config = dict(
    hidden_size=224,
    num_key_value_heads=1,
    head_dim=32,
    norm_eps=1e-06,
    positions='rope',
    attn_scale=0.177,
    init_std_o=0.00727,
    optimizer='adamw',
    beta2=0.95,
    warmup_steps=419,
    schedule='cos',
    final_lr_fraction=0.03,
    train_tokens=145200000,
    dataset='wikipedia_en',
)
Each number is 128 + 32 x the weight over its row's rms, rounded and kept within 0 to 255. Layers, rows and columns count from 0. Numbers have three digits each. The size before them is the row's rms in percent of the matrix's.

# layer 3 attention output (transposed), 224x224, rms 0.0332, rows 10-15,41-47,73-78,105-110,137-142,169-174,201-206, columns 112-167
092:086096128125136150137180124140180119116134113067164101119168116186090102143120176121107148134132165126087134135141129129128153070114152062124113114143105114189231140126
109:143143137091130124170125125151181150137155125084187111129144098084160153156155202139096102111165169126175117100152131096113101191039145186130169148175086101121112118077
105:138143050112137142068070184113124126130096089106115165146107104141085179112135080110122074135133103202099137107141100202070108140164166146143203092110168127093110152122
095:162163119103098100118065106165170138132158132080105154082126144128157151102071169115130106169180147219147086154089133142092103105113131088085135146142174165128144142112
099:074138111124120145159124201088109157166100134174075148127110114188130094117145151102126120149098128140129118178121124150130121108148080190046139118100059079091159108183
098:155116153138079132098161094122141124138088130116112134097090118107149115156196080054065119165197091123159147088168142142109112156158089136123169050094098176186145145087
109:098151030071107142203148150192116163140150059129103146092181156087113128106100130097142097099149192135129114122141136166099107131167172092166123153157188123145187083130
095:121139135111104113132146152102143061166134131143166186165096154043130143126146135117097146131084098129139137144123133098178083157161115160186045157133178119111087082089
107:126084104086123125182168119114128161116087116141116185103219158154151098148196114134136093076131129119121086144165034120114120108139142122124065136100186124150218116075
103:128117078125138098169137122182153181150146102145084100107123127116110170072092089164118048149134150089143146099107169091142104136148064152102102106204152097194120162109
104:132078166143149143091158099136168186153122173124156059098139108128113043163130139156094141126196122169142123164162155076187105083129113138161090165153110123173107123081
103:089166121079151154079161100153186142117078120160147121142103149129057137130108107152134181123138136128076142147140152170165077183137181085142100186134184095113099124085
103:147171110151128124076068177138135063153113149144100176144146136131121160117079124171126137095126136181079122152097160133179133099121134147130142188108107095113119170099
098:174134076096111113136100128115105125143099195166175089147106118094176179101117126092167125092118129033141088147098059101128142134102100086114127194140093121116110079173
108:111128164098120124149178130108182170140141047122118153191073132092108079121139113122168194092114113146147079123096127099133082186170115110196106053084171126114154108111
104:115144093154132121116145152084158129109104127149158139148204125132150148184090101152086118107116141119148107088112108124144112084119144085155143104083187125117162135125
096:153144135125148146191079088134117092126140123111151053086117157141140108149141128148160088168153114141122124089080164179125099138174131110146074127202124084179133124130
101:136179153179134132144197148150157145088164081139067136092099146145150133055118076088150206144159083151144137123123159129154143184119090134146150168086117158160115189042
103:089112117088186129105092095166146120133077121108146073103139087138106145148162189147107178132083150120083157185100133139120110167103125082090107143193110118083180155171
092:159117210124201123092141075125142097156114172092138080115230191181123118083081130167145116162149106123110177161093096125115145169145111141128117097128124106111204146112
090:120155135164075131161130185155192182160134119089130139153130143096125112124111120139182112166164134150143076120121122131133100165137147096200172081101099059129158136190
101:115103101152116125155138125134137112098117135137093109123130172155155091149149138087145127139144092129127112148134168092107102151181155120076169176172140123089201191053
100:150117157129096167120107142084093138080119135076115114074136116143093117178172110105138135118111130121073151145152185114144156102102146082124122127141174147152126131105
083:134132092171112144146107176111088120161134175108117133134115116117084118166143096135137153137060172113163125117124182066091126167158130127161165131137181121130131119149
100:175097128157126094170132081185137076137155082170114144120082144129115119127097117136107113139092134131109157141138161126158112127101096094156138172168135164097133140184
094:095060096109102072149146145203108147159127124131107132160114102114083158155097135162185113103169100149125039160097172136135128187117132125161134201187169104143091082085
096:136129114125100152092122138130103133152205101121141205072153086069094154063142124104116099096119126183086146154119187135141105164130058153133143096129104188111111139121
095:074189074143157129110170119102119123087067121154112102180187125120122156058083182099087083188125081147077069124125172129114123094119134131110135101089106128197148122134
100:105091114045130088181123123134056116088153147134126132132104139082088097106132158213127093099123126095136165113083158128069110172136123164177069154151157127153129079100
098:158154122095169141122197166100136062105135107143151131170077079087151112092161167114112140097098137116161131139118091159085106091137105099085101112162139132113119112150
107:164179189107185133103134058129107151167112103094128091109169086125137159165100100163129186124182111095095060185125058146135121141164179097128123164211140101085162135124
099:146122105111150161106116127174170135207084126191095127080111171114120184091109136148118087100121117208092126111117164133136089144099143107135146118141111136165095143132
094:075093139181145111129163165146162135167122151142144147120115133117162125145096167140133137153115110117083152126153165108130113111143091109107171136108033084133170169103
097:084218152158146093157152092109147145143127144123144045186156109169125201105148113123109085125112075145131141096124084089191179209108108122105162152199132158137108108140
099:146152076123170139122150172113098121094119139205192168102119113114137157138110118137164101116110113178098155121166136127127129117084133124139161145076103147145121084134
103:130134184143127116128123138112155090082171054125155110109135097090139115098132086141095132100140123154126140163083102171107067156139149152104123086144133136128124113120
098:183133156097109124125149155108162147171108058139043182126191088113119109104120122163103100119142159100106096102110096078121126125153149147121043159114102111157163096139
101:125105095110117134126156172164122117132186074107081152102099148105128109105082117131131113103160132130147146194075202178135165191157160093129157178154183169149170081098
094:104107185089107102104132124174190088121155157094103171059126145024125132121157121145082148116079137149115153161124130093119099113121115085161120139116128151111116096155
099:081171187113122156103177158132106150106053114123177117148159139134136119093087159130136122101154146127111097116144136141108096050115090094115097193138108176159216131146
100:138109139086132129133143066165137157091165117155113096121069118079114086018133092149063110106153131103136194156072157123146087151148119150098065094176148135164118178067
103:146130162107183119124139137123126135145097119131179055137150100124155055133100159119127144135125152128114143133124100114154131089086094078107038116149066112127131086146
096:146143121071114130166145093121093140121047136115047096106194132117131194169130106175191126101163089079094094194141173151137110153168186070100155157161170124137113078122
# layer 3 attention value, 32x224, rms 0.0362, rows 10-15, columns 112-167
096:160112145132169127130144099210111104136108150193152074138161107166141138124139155133096063135141128125127117101154072136096122074102139129050106146100152112073108130139
105:128122125136149127152134074150122158110103099115108132125144106083119104116108132155149205104114148142163138091090109139138147140206132153117142120139140087109158126131
100:198093150091069153124123134163095079106142182169147113131118133130198114133113120120139126116150147090141134138144114085135104126106117140059123167159135027096165108228
098:115115083155093103119100137198131159114164084181155140140112083180138120133131140175057127066135109085153112118105129123144151160183202185173142103113112132102155087105
101:111157195197134148123121140159197151132118223145098178121120092143148137192137204140180132128130122125175131075059120120104120126142109113191123096097116178143085153138
103:149111182114129163159130074168148091121093145113165110136086107091100123149122115149160141147124096150119114131148090140194124060108129167172166150179188088182101065106